python train.py --num_hidden_layers=15 --hidden_size=320 --num_key_value_heads=10 --vocab_size=8192 --positions="learned" --qk_norm=false --init="normal" --init_std_qkv=0.0195 --init_std_up=0.0195 --beta1=0.95 --weight_decay=0.23 --schedule="wsd" --max_seq_len=256
Each number is 50 + 12 x the weight over its row's rms, rounded and kept within 0 to 99. Layers, rows and columns count from 0. The size before them is the row's rms in percent of the matrix's.

# down: layer 12 MLP down (transposed), 1280x320, rms 0.0559, rows 782-803, columns 160-319
# up: layer 12 MLP up, 1280x320, rms 0.0564, rows 783-803, columns 160-319
down782 091:76 50 53 63 73 45 59 72 52 51 34 50 54 55 39 33 55 44 56 42 63 46 50 66 53 34 50 68 38 71 41 59 49 65 38 34 39 47 43 28 48 41 57 42 50 57 71 56 53 67 26 56 41 61 46 42 37 32 69 58 53 42 34 56 56 60 71 58 34 60 62 50 43 81 50 32 58 58 50 46 49 71 31 78 41 62 49 84 41 44 48 44 63 61 43 38 36 20 78 53 37 45 52 64 62 43 62 46 54 61 80 57 53 52 26 46 56 53 63 49 30 42 42 70 48 68 53 53 31 47 61 52 56 59 60 46 60 54 46 50 47 35 48 41 79 07 48 49 47 55 58 51 52 32 52 45 47 49 51 53
up783 100:52 53 45 22 38 41 53 53 55 43 31 34 65 41 39 55 26 41 67 44 48 37 71 23 56 41 67 50 61 62 43 54 56 73 51 44 52 73 37 45 63 51 41 31 42 38 37 71 69 61 44 52 51 54 49 33 54 51 62 55 37 40 51 37 70 49 52 50 59 54 47 65 60 54 63 38 22 55 34 57 54 39 43 29 66 67 45 52 37 32 29 36 55 57 64 49 82 40 43 42 56 45 58 41 45 55 37 50 61 63 51 31 50 44 49 49 56 45 38 53 60 49 41 30 58 63 48 47 57 37 50 58 35 36 50 54 44 60 47 57 44 64 39 63 68 46 62 45 30 38 34 85 54 71 37 50 34 63 42 49
down783 101:45 49 47 55 20 60 60 54 34 55 63 37 60 54 49 44 52 46 57 44 20 49 63 70 30 38 54 50 53 43 71 66 55 46 55 36 75 27 47 56 52 56 57 54 51 41 60 58 33 56 48 67 58 43 49 53 43 54 16 33 57 54 59 60 33 21 39 41 46 43 51 29 60 46 70 27 42 49 37 55 77 40 50 52 42 49 30 41 42 51 46 60 40 58 55 30 36 30 46 50 41 39 47 65 56 62 44 22 39 80 69 59 58 61 40 41 22 39 49 41 58 58 36 64 33 70 42 34 39 65 73 45 54 44 57 52 64 47 61 66 37 44 42 45 38 45 81 50 37 41 57 64 51 70 20 69 61 77 56 52
up784 103:63 51 61 33 60 69 43 52 37 42 42 37 33 50 46 37 58 52 59 55 59 61 55 46 59 45 27 50 42 52 42 50 25 62 45 33 34 62 43 66 37 38 34 53 59 28 60 49 53 60 67 43 52 82 48 21 40 67 48 69 33 50 46 59 45 37 32 66 62 62 57 54 70 27 58 59 63 71 33 59 36 45 62 38 41 45 55 44 68 74 59 52 40 48 57 63 66 50 31 44 36 55 54 66 56 59 45 55 33 45 42 63 47 71 41 62 51 58 43 27 76 32 53 59 31 57 50 61 36 36 55 39 40 63 53 50 44 59 51 56 37 46 52 58 45 34 34 44 50 34 52 42 38 36 67 56 69 49 32 43
down784 103:44 22 38 39 62 53 44 59 27 47 46 58 36 49 41 64 43 57 55 31 35 72 49 38 52 49 42 47 47 35 54 46 39 55 38 67 58 20 62 78 46 52 67 41 37 25 67 79 42 40 67 60 30 24 48 68 40 55 65 48 61 31 69 45 56 53 48 40 52 69 57 39 51 41 33 35 58 65 47 63 62 23 70 52 36 75 81 44 75 55 63 60 42 29 54 53 57 50 52 40 73 45 47 52 54 66 41 55 51 42 44 46 39 50 50 44 39 38 39 61 42 39 47 69 31 49 62 57 35 70 51 59 43 44 59 42 39 48 50 37 52 69 52 45 59 68 35 58 34 49 24 56 46 30 36 46 55 38 42 60
up785 111:56 50 47 61 38 49 67 40 61 64 65 40 38 34 47 32 41 62 42 44 45 42 47 67 41 62 56 53 60 30 60 50 61 55 50 43 51 37 64 54 69 59 33 56 47 44 57 47 50 56 76 29 84 52 46 45 46 64 49 48 48 39 67 49 50 49 35 40 52 80 37 46 38 50 48 71 21 55 63 57 70 32 38 65 31 42 41 54 59 69 47 48 58 59 59 62 56 60 17 31 69 44 38 43 39 69 56 73 43 35 48 54 45 72 45 62 39 44 40 40 35 44 49 52 46 19 63 70 70 19 52 51 59 68 23 73 41 64 56 61 39 26 55 60 55 43 41 64 46 45 55 44 43 55 49 49 31 49 54 26
down785 109:47 55 63 57 48 53 52 57 73 67 62 75 46 34 55 64 59 44 44 23 38 55 40 48 39 53 62 49 48 26 44 40 55 49 49 40 51 19 48 54 39 57 48 51 68 32 44 45 39 63 45 48 57 51 60 52 47 56 53 51 56 48 43 57 66 42 67 49 28 60 69 45 35 69 56 62 37 52 50 38 46 32 69 47 66 39 70 17 49 48 50 59 44 64 37 27 77 54 35 76 28 63 43 35 31 54 44 43 37 47 71 67 66 54 46 40 40 59 48 61 47 67 54 52 59 67 56 71 52 54 53 55 40 52 46 57 58 58 36 58 49 43 52 47 70 40 46 39 44 56 39 51 48 48 52 47 54 36 54 47
up786 100:59 33 51 81 34 57 73 57 42 54 31 51 31 47 33 58 60 49 66 61 54 35 35 47 53 69 46 51 41 39 65 64 36 44 69 50 45 64 84 52 53 66 36 28 55 45 67 59 70 54 50 62 54 57 50 31 57 59 35 48 59 36 37 62 47 52 63 57 80 49 34 42 48 41 75 39 54 60 60 33 36 69 44 56 43 58 58 46 57 54 61 42 44 50 45 53 61 62 53 74 37 54 36 49 43 48 40 45 51 48 54 47 60 63 57 54 32 53 60 52 67 44 55 65 60 52 59 56 27 48 52 59 74 40 70 60 43 44 53 61 42 60 44 61 44 56 61 54 38 32 69 41 47 41 66 59 49 49 49 64
down786 099:54 52 52 45 57 46 63 31 49 44 50 39 46 63 53 44 41 60 34 55 44 39 50 54 37 65 46 61 32 41 43 45 40 46 27 57 45 29 48 53 31 52 55 38 67 57 55 37 41 57 41 60 38 49 69 55 46 45 52 44 56 46 45 54 61 50 49 57 57 60 48 70 55 46 30 58 49 54 68 48 68 56 45 54 48 57 63 51 45 53 70 29 43 56 63 38 50 41 38 61 58 46 38 65 35 45 30 60 47 48 58 36 48 54 76 54 42 50 54 73 50 44 42 69 65 30 44 43 39 57 44 54 50 38 56 37 47 66 67 55 60 62 47 41 39 64 41 33 44 45 81 63 63 52 72 55 57 57 44 50
up787 101:61 47 38 44 50 60 34 47 49 54 50 36 42 37 53 55 57 31 57 48 57 63 59 59 52 51 48 42 50 55 40 51 27 60 39 86 74 44 33 52 61 32 32 50 44 56 69 53 49 64 45 59 49 33 62 50 31 54 48 53 36 46 46 59 63 42 40 27 50 44 41 64 46 63 54 35 41 50 65 38 47 26 41 74 52 55 38 55 35 38 33 56 52 54 60 53 69 55 49 58 32 42 45 47 47 33 37 51 65 33 54 51 57 66 37 46 54 37 67 32 46 35 47 45 53 46 63 18 44 44 62 48 39 36 38 71 44 53 65 37 64 28 44 52 44 43 54 59 48 53 63 40 54 34 71 53 58 57 22 68
down787 101:62 56 53 42 45 51 50 66 54 54 45 33 55 54 51 42 36 18 56 52 61 65 39 59 68 48 51 49 58 38 54 50 36 47 49 35 60 46 72 56 37 61 65 44 36 42 44 50 60 33 52 52 56 73 59 61 27 48 46 41 46 60 47 69 44 59 64 30 40 47 36 62 54 73 40 61 53 70 67 50 40 41 40 38 42 50 42 62 56 52 49 50 57 44 66 68 50 61 45 53 84 52 47 76 34 41 61 67 61 54 52 58 50 38 51 30 40 48 46 62 46 43 26 46 52 27 33 47 75 46 57 44 35 27 64 44 40 33 70 70 58 63 51 59 61 67 53 84 59 43 62 52 37 56 56 61 49 32 32 30
up788 095:73 58 56 35 85 58 51 41 48 54 53 53 28 48 47 35 60 60 53 55 42 53 32 54 70 47 50 43 59 43 46 49 54 46 46 70 49 41 49 63 26 37 55 51 45 35 44 47 39 52 55 35 56 34 61 65 47 42 63 46 22 36 33 59 63 69 59 33 39 34 24 60 70 53 47 43 52 50 50 43 50 45 43 59 54 67 53 53 48 60 49 51 35 44 60 62 58 58 73 43 53 59 53 81 22 46 33 39 55 42 46 57 63 42 58 51 49 44 47 33 62 57 57 48 76 51 36 41 50 56 40 61 49 46 50 65 57 52 50 59 56 15 41 38 37 28 37 56 38 38 45 09 57 35 50 43 35 42 36 30
down788 090:52 50 58 45 20 49 54 63 33 41 55 32 52 56 59 44 41 25 34 47 45 30 58 38 58 63 26 21 43 44 42 62 42 43 50 49 61 52 49 31 56 28 48 43 58 63 59 58 61 50 50 63 58 68 33 37 61 40 70 68 62 34 57 50 27 46 41 42 41 52 75 54 50 44 58 30 48 44 55 52 70 43 67 45 58 52 49 50 40 43 48 57 28 32 38 41 51 47 65 29 39 50 65 45 62 37 65 62 51 55 61 36 62 53 33 30 44 43 50 52 53 55 40 62 26 71 47 59 70 56 39 28 63 52 37 46 51 63 47 44 40 52 67 44 48 58 31 46 41 42 51 37 52 52 49 56 41 49 71 49
up789 094:59 44 49 54 55 60 42 46 37 52 30 64 50 70 38 53 33 72 61 64 45 61 33 32 51 58 49 43 58 51 60 65 39 53 64 18 42 44 78 50 57 62 23 63 51 55 71 36 52 49 48 37 35 52 50 37 71 71 57 49 42 43 30 38 66 64 61 25 40 50 51 35 38 52 44 59 64 60 79 58 47 72 67 55 32 57 38 50 62 57 58 56 29 54 40 41 59 35 32 50 78 49 46 45 44 68 66 64 47 55 52 66 41 47 83 54 52 23 39 31 66 41 33 53 58 30 60 67 35 23 76 56 72 54 47 45 45 46 82 39 57 53 42 64 29 58 54 44 36 68 31 40 37 49 58 57 46 38 44 59
down789 089:51 61 52 37 43 59 54 48 51 57 30 51 51 69 36 46 45 67 57 50 47 46 48 71 30 40 49 39 31 57 55 59 56 40 47 67 55 18 48 41 48 35 59 51 37 60 31 32 46 45 77 82 50 38 39 58 39 32 29 48 65 57 55 62 50 44 49 48 56 57 49 62 43 54 50 42 43 38 37 50 56 38 51 41 45 44 41 42 52 59 35 54 46 58 44 37 63 32 47 46 58 24 48 75 40 34 55 44 50 52 58 30 71 45 73 53 50 60 48 42 62 50 46 51 49 60 26 37 40 62 53 38 69 50 82 51 63 60 51 28 53 47 63 37 53 55 58 54 61 69 56 46 49 58 37 44 49 51 40 56
up790 095:28 51 32 63 55 57 46 70 41 64 56 50 47 55 45 47 45 85 60 71 45 66 67 47 48 27 67 45 44 51 70 41 55 53 45 46 53 39 32 47 35 61 55 46 46 53 43 22 55 57 66 36 44 39 59 42 66 41 54 75 43 66 68 51 62 54 61 33 47 47 65 51 49 53 53 56 46 48 43 42 67 56 68 18 25 44 69 49 55 58 49 52 46 58 59 63 39 71 39 77 53 63 61 76 52 47 49 56 52 87 51 62 55 62 64 44 43 36 46 71 62 53 51 42 29 52 70 44 48 66 72 54 37 33 54 47 28 68 59 56 46 56 63 29 57 48 66 39 35 58 32 47 28 47 44 46 72 40 55 37
down790 095:62 66 60 51 67 40 47 33 46 46 50 41 49 54 40 60 39 50 51 51 52 58 49 39 61 56 66 42 63 36 42 26 48 37 40 52 31 43 85 63 63 50 53 40 44 39 47 48 36 53 42 66 43 34 53 73 47 39 49 32 54 68 42 62 44 48 49 48 35 56 33 62 55 40 45 57 31 61 40 53 61 63 45 39 67 44 70 39 57 38 41 59 56 33 56 68 46 56 68 29 63 42 66 59 56 64 46 67 52 42 44 41 47 50 59 43 52 47 62 30 64 53 42 51 60 45 49 40 68 58 67 18 23 51 55 43 35 54 72 59 38 49 33 57 53 56 54 37 29 42 58 55 54 41 47 44 60 26 63 79
up791 104:50 50 74 55 56 49 33 57 70 59 32 44 61 56 44 53 54 48 45 36 49 76 68 43 55 41 52 46 49 36 38 41 51 48 42 44 37 62 46 37 21 43 22 55 57 51 56 50 46 64 54 32 51 32 43 46 54 53 38 39 42 33 55 50 54 55 48 53 58 61 63 43 72 35 62 55 37 49 51 22 56 60 52 47 22 35 44 46 63 62 36 67 47 61 56 48 37 52 36 48 42 41 43 52 37 47 42 52 54 76 52 85 31 43 54 33 56 31 48 36 57 48 40 45 61 55 49 35 32 58 55 55 50 55 42 56 61 50 49 56 38 63 57 45 48 58 51 47 41 48 65 25 37 73 40 40 47 46 58 46
down791 096:43 44 67 61 39 34 67 39 30 50 65 62 68 48 58 44 52 63 40 66 43 67 58 41 47 46 49 67 25 55 50 47 57 38 56 56 42 34 48 51 50 41 40 43 64 49 43 46 50 57 46 48 24 55 62 52 59 42 59 62 62 36 48 65 62 51 41 51 51 71 46 69 37 62 45 45 32 39 67 53 45 39 44 33 63 38 56 42 33 64 76 33 54 48 41 24 70 49 46 39 50 55 63 65 43 39 42 63 32 61 55 42 50 58 20 55 65 56 43 53 42 45 59 55 46 41 62 57 24 53 62 60 49 43 30 45 62 36 67 43 51 34 55 57 31 52 38 42 65 41 59 36 79 44 61 49 66 50 46 59
up792 103:47 62 60 52 55 71 41 56 45 47 47 41 35 42 46 38 49 49 57 55 47 41 44 46 73 66 53 55 60 70 54 47 50 42 40 50 47 41 61 62 50 76 59 39 36 52 46 59 39 54 60 52 45 42 47 39 69 47 70 54 56 58 44 51 65 50 31 66 53 77 62 69 23 54 59 82 56 43 50 58 57 27 62 35 48 42 37 51 50 38 24 26 67 50 46 52 51 52 48 30 73 34 39 39 58 46 32 58 74 49 44 21 34 56 43 61 64 71 59 45 64 41 53 55 56 67 60 39 49 54 34 41 41 44 48 35 73 61 64 53 46 39 39 28 53 66 57 58 57 58 32 44 32 70 53 28 64 41 52 37
down792 100:56 59 43 44 47 44 54 40 44 44 63 33 74 41 47 66 77 56 37 57 45 52 28 53 43 42 40 30 47 48 52 61 68 57 50 67 57 66 63 53 44 67 74 33 64 34 71 58 43 49 40 41 64 42 47 55 47 19 47 41 45 50 63 37 65 57 38 44 57 51 72 44 30 34 65 59 62 47 41 32 73 44 57 58 53 38 31 52 50 72 41 56 37 39 55 58 46 36 47 33 47 36 41 59 61 70 71 55 66 54 48 57 46 70 52 42 48 42 44 49 43 42 72 53 64 67 31 52 64 54 52 55 65 44 38 31 45 81 61 53 19 64 68 62 53 39 49 51 51 32 52 54 47 49 49 52 52 40 45 51
up793 099:39 41 81 46 43 65 58 87 63 46 36 59 45 53 62 48 53 47 70 75 44 18 74 40 45 60 53 49 32 58 55 29 43 60 38 61 60 49 55 60 40 42 49 44 47 44 47 51 56 65 60 54 45 79 25 33 55 56 62 69 54 58 71 63 41 53 53 42 57 42 49 85 43 52 39 59 74 54 57 30 46 61 62 45 36 59 54 35 79 47 39 53 61 59 28 54 67 39 37 38 56 54 42 49 51 56 53 42 62 36 45 44 27 56 58 55 46 40 32 55 59 46 54 51 51 64 55 53 53 40 42 70 29 75 51 51 48 62 62 32 50 44 52 56 56 52 65 58 35 55 48 61 47 69 46 64 48 77 40 47
down793 091:39 54 67 51 39 54 49 48 66 72 39 59 56 31 22 70 56 36 41 34 60 55 54 30 36 58 41 54 42 54 52 50 37 62 65 40 58 44 38 74 47 48 38 56 68 47 56 67 52 46 42 34 83 56 48 45 48 55 74 43 59 50 62 72 26 53 37 52 57 42 66 72 61 65 48 45 59 71 46 49 35 48 42 46 29 41 42 53 44 56 57 47 31 49 51 56 49 30 41 69 47 44 42 53 43 48 51 68 58 42 66 48 47 42 49 59 58 52 37 56 56 55 52 46 66 57 33 44 72 36 47 39 67 60 25 53 44 54 61 25 28 72 37 62 62 54 67 34 36 40 63 51 29 40 42 36 49 49 46 47
up794 106:39 59 37 54 31 58 45 42 64 35 40 44 35 56 51 56 52 58 26 33 67 48 30 62 50 54 54 58 46 54 57 52 60 31 22 47 53 55 34 56 48 35 50 31 53 55 69 48 65 52 49 50 33 56 68 46 47 38 44 53 47 35 63 51 47 48 57 40 45 36 61 70 61 65 33 51 36 51 52 35 45 67 34 56 65 62 50 48 38 58 60 60 50 57 48 66 50 61 64 68 45 57 58 43 37 23 50 29 56 37 35 43 39 37 45 44 34 42 36 64 54 35 47 62 42 53 35 75 38 49 47 55 21 64 54 62 27 69 52 33 53 74 40 44 48 30 61 32 62 51 64 56 43 26 36 52 57 47 62 52
down794 099:39 46 44 37 29 75 70 45 58 46 60 45 33 39 51 49 55 42 49 39 59 45 14 50 39 58 51 55 53 52 50 60 40 38 35 38 42 55 48 57 56 68 47 45 48 25 40 60 69 49 61 36 33 40 40 72 41 57 22 40 41 24 58 56 55 26 36 41 28 33 50 59 66 64 43 53 61 76 42 30 57 61 45 56 49 35 56 41 50 55 34 67 46 62 45 57 36 55 65 67 44 64 62 53 43 28 25 43 40 61 64 69 57 33 47 60 55 39 42 59 45 68 27 54 42 39 34 54 44 35 51 34 43 32 59 49 61 34 39 58 39 26 46 68 51 69 69 40 52 48 53 68 44 76 55 75 32 20 31 44
up795 100:50 55 41 52 85 61 48 23 44 31 58 45 39 29 46 37 44 36 32 50 39 56 36 58 37 59 41 56 68 48 53 56 56 41 38 49 74 60 45 55 73 40 55 56 34 56 39 46 71 48 51 64 47 53 38 58 61 57 43 34 44 75 70 46 51 47 61 53 56 58 44 66 30 62 34 52 42 51 50 39 57 38 51 83 52 29 49 42 55 49 65 62 43 69 54 46 64 68 56 34 62 46 48 43 50 24 47 82 45 33 23 62 35 49 51 40 67 49 65 47 54 33 54 46 34 49 65 73 53 50 45 55 53 48 65 62 57 56 23 49 54 44 57 33 52 56 60 58 61 40 60 46 46 58 38 42 35 34 63 32
down795 100:59 37 65 55 08 57 44 53 47 68 50 66 73 44 48 70 62 43 63 43 55 45 51 66 59 74 47 54 59 46 54 52 37 47 45 57 58 42 41 65 45 46 45 52 42 23 41 49 65 57 55 50 53 54 69 50 38 60 56 15 69 53 52 49 41 52 41 57 58 51 40 50 62 37 36 32 45 58 33 46 55 52 55 53 30 57 50 34 32 61 46 47 51 74 53 48 60 54 57 52 38 42 33 60 38 49 67 41 41 56 63 37 57 37 20 68 52 45 25 57 58 58 45 48 37 45 52 49 58 48 46 55 34 66 44 48 48 47 68 73 41 46 48 48 49 74 61 42 49 47 65 62 56 66 52 52 42 52 55 59
up796 101:47 57 48 49 57 56 42 46 62 62 56 48 59 47 49 48 49 51 51 59 58 35 49 39 66 44 63 54 46 71 43 44 40 45 52 46 52 60 57 52 59 55 53 53 47 31 65 54 55 33 55 51 60 63 55 78 56 66 55 47 45 66 52 39 45 51 58 63 36 52 57 57 59 54 39 29 48 50 35 42 60 56 71 65 54 30 60 41 47 45 47 66 55 70 65 35 65 44 33 47 60 15 57 49 26 50 49 59 37 33 44 50 27 39 35 51 65 44 37 54 49 46 29 54 62 56 43 37 31 67 44 37 37 28 42 43 73 53 55 58 43 63 55 51 54 44 58 43 53 39 63 43 59 31 68 18 37 30 61 47
down796 101:18 66 39 28 50 52 46 37 53 49 45 65 50 20 45 67 53 47 59 40 56 22 70 38 62 49 60 42 53 63 56 51 51 55 60 58 53 53 68 45 43 52 54 36 41 32 57 57 56 43 61 52 40 52 51 47 49 69 63 45 58 15 48 46 64 60 58 25 54 44 26 58 59 43 54 49 37 41 34 28 57 56 61 60 52 21 43 61 50 52 43 27 52 64 64 34 51 62 38 75 60 45 34 56 48 67 41 45 57 68 63 53 53 50 51 57 79 53 39 53 37 46 37 44 56 60 58 48 33 56 55 26 51 58 52 63 64 62 50 55 76 68 62 26 64 66 42 36 34 61 73 52 63 69 44 59 58 50 52 19
up797 095:46 77 54 58 40 45 63 49 45 49 39 48 34 42 27 52 33 51 47 43 48 55 42 62 63 34 71 41 52 57 40 42 31 41 40 49 40 26 56 53 49 61 62 48 38 27 38 70 57 54 47 49 55 68 36 64 55 35 42 49 60 49 03 48 60 55 44 35 37 70 68 52 54 32 48 52 48 48 64 44 59 52 49 52 51 66 64 38 46 48 61 27 51 59 55 37 58 42 58 44 49 37 53 16 52 50 60 53 47 45 60 40 52 57 67 54 59 40 47 46 43 67 58 40 38 39 51 45 31 41 37 68 42 54 70 59 47 51 46 60 46 43 30 63 60 38 50 63 58 55 63 48 72 54 61 62 60 77 47 48
down797 095:60 47 32 45 57 48 49 51 56 48 33 55 68 37 54 44 55 59 58 64 48 57 61 44 47 39 53 42 42 73 26 49 49 50 49 33 49 55 66 43 52 53 46 76 52 58 36 59 45 44 46 63 56 47 53 51 33 39 61 59 51 79 54 42 53 56 59 44 26 44 12 42 69 76 51 29 65 46 47 60 43 62 48 61 45 41 25 55 77 52 49 47 58 58 73 71 24 63 56 57 51 32 70 63 37 43 51 46 44 40 52 42 44 47 54 36 67 18 50 82 17 63 53 41 42 42 49 57 24 57 58 57 57 47 52 41 64 59 59 51 64 51 54 38 33 53 53 47 51 55 42 35 52 49 25 78 59 47 57 55
up798 098:46 61 38 43 54 38 47 51 50 55 27 47 38 52 64 42 48 53 49 60 65 53 43 69 27 52 53 51 56 36 35 48 53 45 55 31 66 47 34 70 50 44 19 53 46 42 61 61 50 60 58 35 47 71 51 54 56 39 49 33 37 68 37 22 27 56 64 43 63 34 49 51 59 36 54 61 42 38 39 55 36 54 55 39 54 52 49 49 46 53 26 29 47 62 38 51 46 49 50 50 72 56 39 49 53 58 52 55 41 42 36 46 62 61 35 28 54 40 44 61 38 41 49 64 51 30 52 50 44 37 58 54 34 72 46 42 50 57 12 38 48 48 42 37 50 62 46 34 55 55 49 46 57 65 55 38 49 67 40 68
down798 102:55 47 70 66 28 52 57 42 43 51 42 53 39 70 48 49 42 38 69 37 61 51 69 57 68 54 53 59 69 37 59 63 37 48 34 61 59 63 59 65 63 58 50 61 51 53 47 50 51 58 64 49 68 78 48 32 45 58 54 48 51 46 47 33 31 55 44 50 73 62 15 60 49 38 55 44 44 60 58 56 28 63 68 47 55 44 63 66 63 55 50 42 53 36 79 57 62 49 54 32 33 68 46 45 58 48 44 38 47 42 43 63 61 66 70 82 34 50 45 45 24 47 77 63 44 48 43 50 48 54 52 64 41 49 46 62 49 60 45 55 40 21 49 74 52 62 41 45 57 38 39 64 44 53 52 56 37 43 70 57
up799 089:45 49 48 56 77 51 59 57 63 46 57 48 62 55 51 18 25 49 44 48 37 37 72 48 44 54 70 76 58 51 45 50 43 51 37 63 73 46 47 53 31 35 82 60 71 44 42 53 37 43 43 59 82 46 36 72 70 71 37 50 38 68 54 54 43 61 35 45 42 51 59 48 66 67 58 45 39 20 59 64 46 61 58 74 44 31 29 77 53 42 39 41 51 42 36 44 54 47 51 53 45 44 42 29 49 49 62 38 41 40 46 40 74 49 60 40 38 52 67 47 64 55 47 48 55 41 31 40 44 62 62 44 44 39 63 70 39 47 66 47 55 57 67 41 52 29 46 53 62 61 45 46 55 49 29 53 48 51 68 54
down799 093:49 40 61 56 51 45 51 50 32 42 46 44 47 41 58 56 40 69 37 54 99 44 49 44 44 53 66 41 38 50 60 29 31 64 56 36 30 55 62 52 42 46 65 57 57 49 57 42 29 54 50 65 31 48 73 55 68 52 31 48 55 38 63 24 44 48 59 48 68 41 43 33 58 46 38 43 50 58 48 43 49 33 39 39 55 42 50 52 58 56 70 57 34 56 61 40 42 50 45 49 49 47 38 55 49 37 56 41 56 49 58 48 60 65 82 17 36 46 57 26 46 52 64 59 49 49 53 52 50 51 69 53 61 42 41 60 49 55 29 72 67 36 68 50 48 69 48 45 42 39 52 30 30 43 37 61 49 49 39 49
up800 102:48 34 63 31 61 56 75 45 65 39 62 57 39 45 63 53 60 57 55 56 65 38 50 53 53 27 53 53 11 63 54 52 39 51 66 44 52 36 44 40 45 56 44 62 48 52 42 60 30 41 43 49 35 58 45 60 85 51 57 41 38 52 39 49 72 47 64 43 40 47 42 21 68 60 65 47 47 50 50 48 60 46 59 35 75 38 69 65 30 45 48 65 38 72 59 68 51 58 54 52 55 61 40 55 53 52 60 56 44 55 40 75 61 52 42 61 46 54 56 41 61 63 48 46 42 36 55 62 44 58 51 59 38 47 43 61 76 44 56 56 38 53 43 64 36 30 59 49 47 40 45 56 39 55 57 56 59 72 56 46
down800 102:58 69 48 59 51 36 45 45 51 65 35 44 61 73 58 45 63 33 37 40 54 64 48 32 34 61 66 53 50 28 44 26 40 61 63 54 31 57 56 38 43 52 47 38 45 47 34 40 29 60 62 43 50 60 56 49 64 59 43 59 25 60 58 59 72 48 53 69 56 54 54 30 64 57 26 55 44 24 48 46 49 48 45 43 60 46 61 56 45 49 57 71 39 54 57 72 36 46 64 55 61 27 58 40 45 42 46 52 56 73 48 50 41 42 47 58 54 43 62 66 67 65 51 40 37 58 52 43 42 52 19 67 45 44 44 67 50 29 60 57 63 53 56 47 57 81 30 52 38 59 17 29 38 47 52 49 51 43 49 41
up801 098:51 68 37 60 49 53 61 39 68 35 27 53 66 57 40 65 62 62 48 45 39 53 39 53 29 55 62 60 55 49 52 34 48 64 48 47 40 55 64 64 55 40 69 43 41 49 25 45 63 48 62 55 59 47 51 42 49 53 47 64 63 46 63 35 68 43 62 41 59 58 45 69 58 45 63 51 45 64 38 52 56 47 58 49 57 56 58 54 61 67 78 69 44 37 59 49 74 71 71 56 41 60 50 35 28 36 57 47 35 59 67 38 36 64 39 64 48 43 62 49 63 41 62 54 48 35 61 46 35 27 50 60 30 74 41 67 42 52 53 44 55 28 68 60 51 30 46 46 20 48 40 48 59 30 46 56 17 84 47 53
down801 094:52 54 55 34 53 40 52 11 61 48 34 49 46 41 34 51 50 54 48 58 44 44 52 34 62 59 28 45 56 78 25 35 62 74 43 37 63 58 53 51 49 61 62 55 35 42 46 52 46 42 45 51 30 47 32 79 25 75 42 57 47 54 57 52 45 53 54 21 29 52 43 43 77 43 60 64 51 65 46 58 50 59 55 40 67 64 43 43 54 68 45 34 47 60 52 37 45 30 73 61 51 46 55 64 50 57 70 56 68 43 48 63 28 78 66 52 32 51 64 62 40 34 41 49 40 42 61 67 45 62 67 42 46 40 41 58 49 55 54 50 65 55 47 56 32 58 37 35 56 63 48 40 34 57 49 35 48 54 47 49
up802 099:42 56 63 46 44 37 69 39 57 50 35 28 45 54 61 38 73 64 65 22 61 49 58 48 62 50 49 63 58 47 56 63 30 33 45 53 35 69 55 45 14 48 37 54 63 41 48 60 36 40 54 34 49 52 52 63 41 57 53 45 60 58 50 44 63 31 29 47 62 52 55 60 55 45 49 50 58 61 53 55 50 24 50 53 35 53 53 50 39 39 52 52 52 70 46 71 47 36 52 57 41 50 75 57 59 44 45 46 42 35 42 47 46 51 36 60 51 72 51 28 73 55 53 48 50 71 43 51 20 52 45 51 58 35 47 65 45 58 51 60 70 28 50 40 27 56 47 30 50 49 36 41 61 43 37 34 61 68 54 48
down802 102:48 26 69 45 55 40 41 32 61 58 38 49 65 67 51 47 44 44 72 60 51 45 60 57 51 42 56 59 61 48 58 62 36 34 57 83 44 43 49 46 29 65 26 43 35 45 39 49 62 45 38 51 63 55 49 42 44 44 47 54 36 46 40 36 58 32 42 53 56 71 59 54 67 68 41 38 48 51 33 43 64 40 31 53 43 54 52 56 42 48 79 46 50 44 36 78 29 69 39 62 76 53 72 40 58 31 57 45 56 56 55 67 61 61 52 32 39 45 33 30 50 34 39 56 62 64 43 44 48 62 40 49 52 61 41 47 49 46 45 40 65 59 55 40 59 55 38 58 30 41 77 46 53 31 51 51 61 49 56 53
up803 101:52 53 64 55 42 40 48 56 43 56 48 25 41 55 64 59 53 37 49 44 60 61 39 56 39 65 66 22 43 64 51 54 34 44 60 71 46 61 52 61 58 63 38 49 53 58 34 64 56 45 66 34 43 68 32 43 52 78 64 60 47 83 56 67 45 53 35 36 48 62 39 69 63 55 44 43 55 57 43 27 70 69 49 46 63 55 56 49 64 53 41 52 52 64 55 60 46 57 46 48 50 34 54 52 35 49 57 45 52 65 49 63 50 53 52 55 08 61 62 45 50 55 54 30 20 60 35 46 53 38 42 63 47 54 54 40 69 74 48 52 45 68 43 59 45 44 40 40 31 35 45 49 46 53 48 54 65 70 53 43
down803 099:36 57 75 43 26 55 52 21 47 34 48 58 47 49 59 50 49 51 41 38 47 60 57 43 60 64 39 41 18 25 42 68 48 54 77 38 45 71 45 56 50 33 36 50 57 39 54 54 34 59 56 64 70 49 58 53 49 69 47 81 62 57 54 52 74 54 67 36 38 44 49 40 76 52 50 52 38 52 35 47 65 37 49 50 41 50 52 51 43 70 46 70 56 50 58 53 53 58 25 34 63 54 43 61 62 26 48 61 68 49 67 48 38 64 51 64 50 56 60 50 50 57 54 29 63 58 44 66 43 60 28 53 37 73 51 33 39 45 57 66 55 55 71 55 65 44 39 43 57 72 47 71 54 24 36 56 47 44 44 67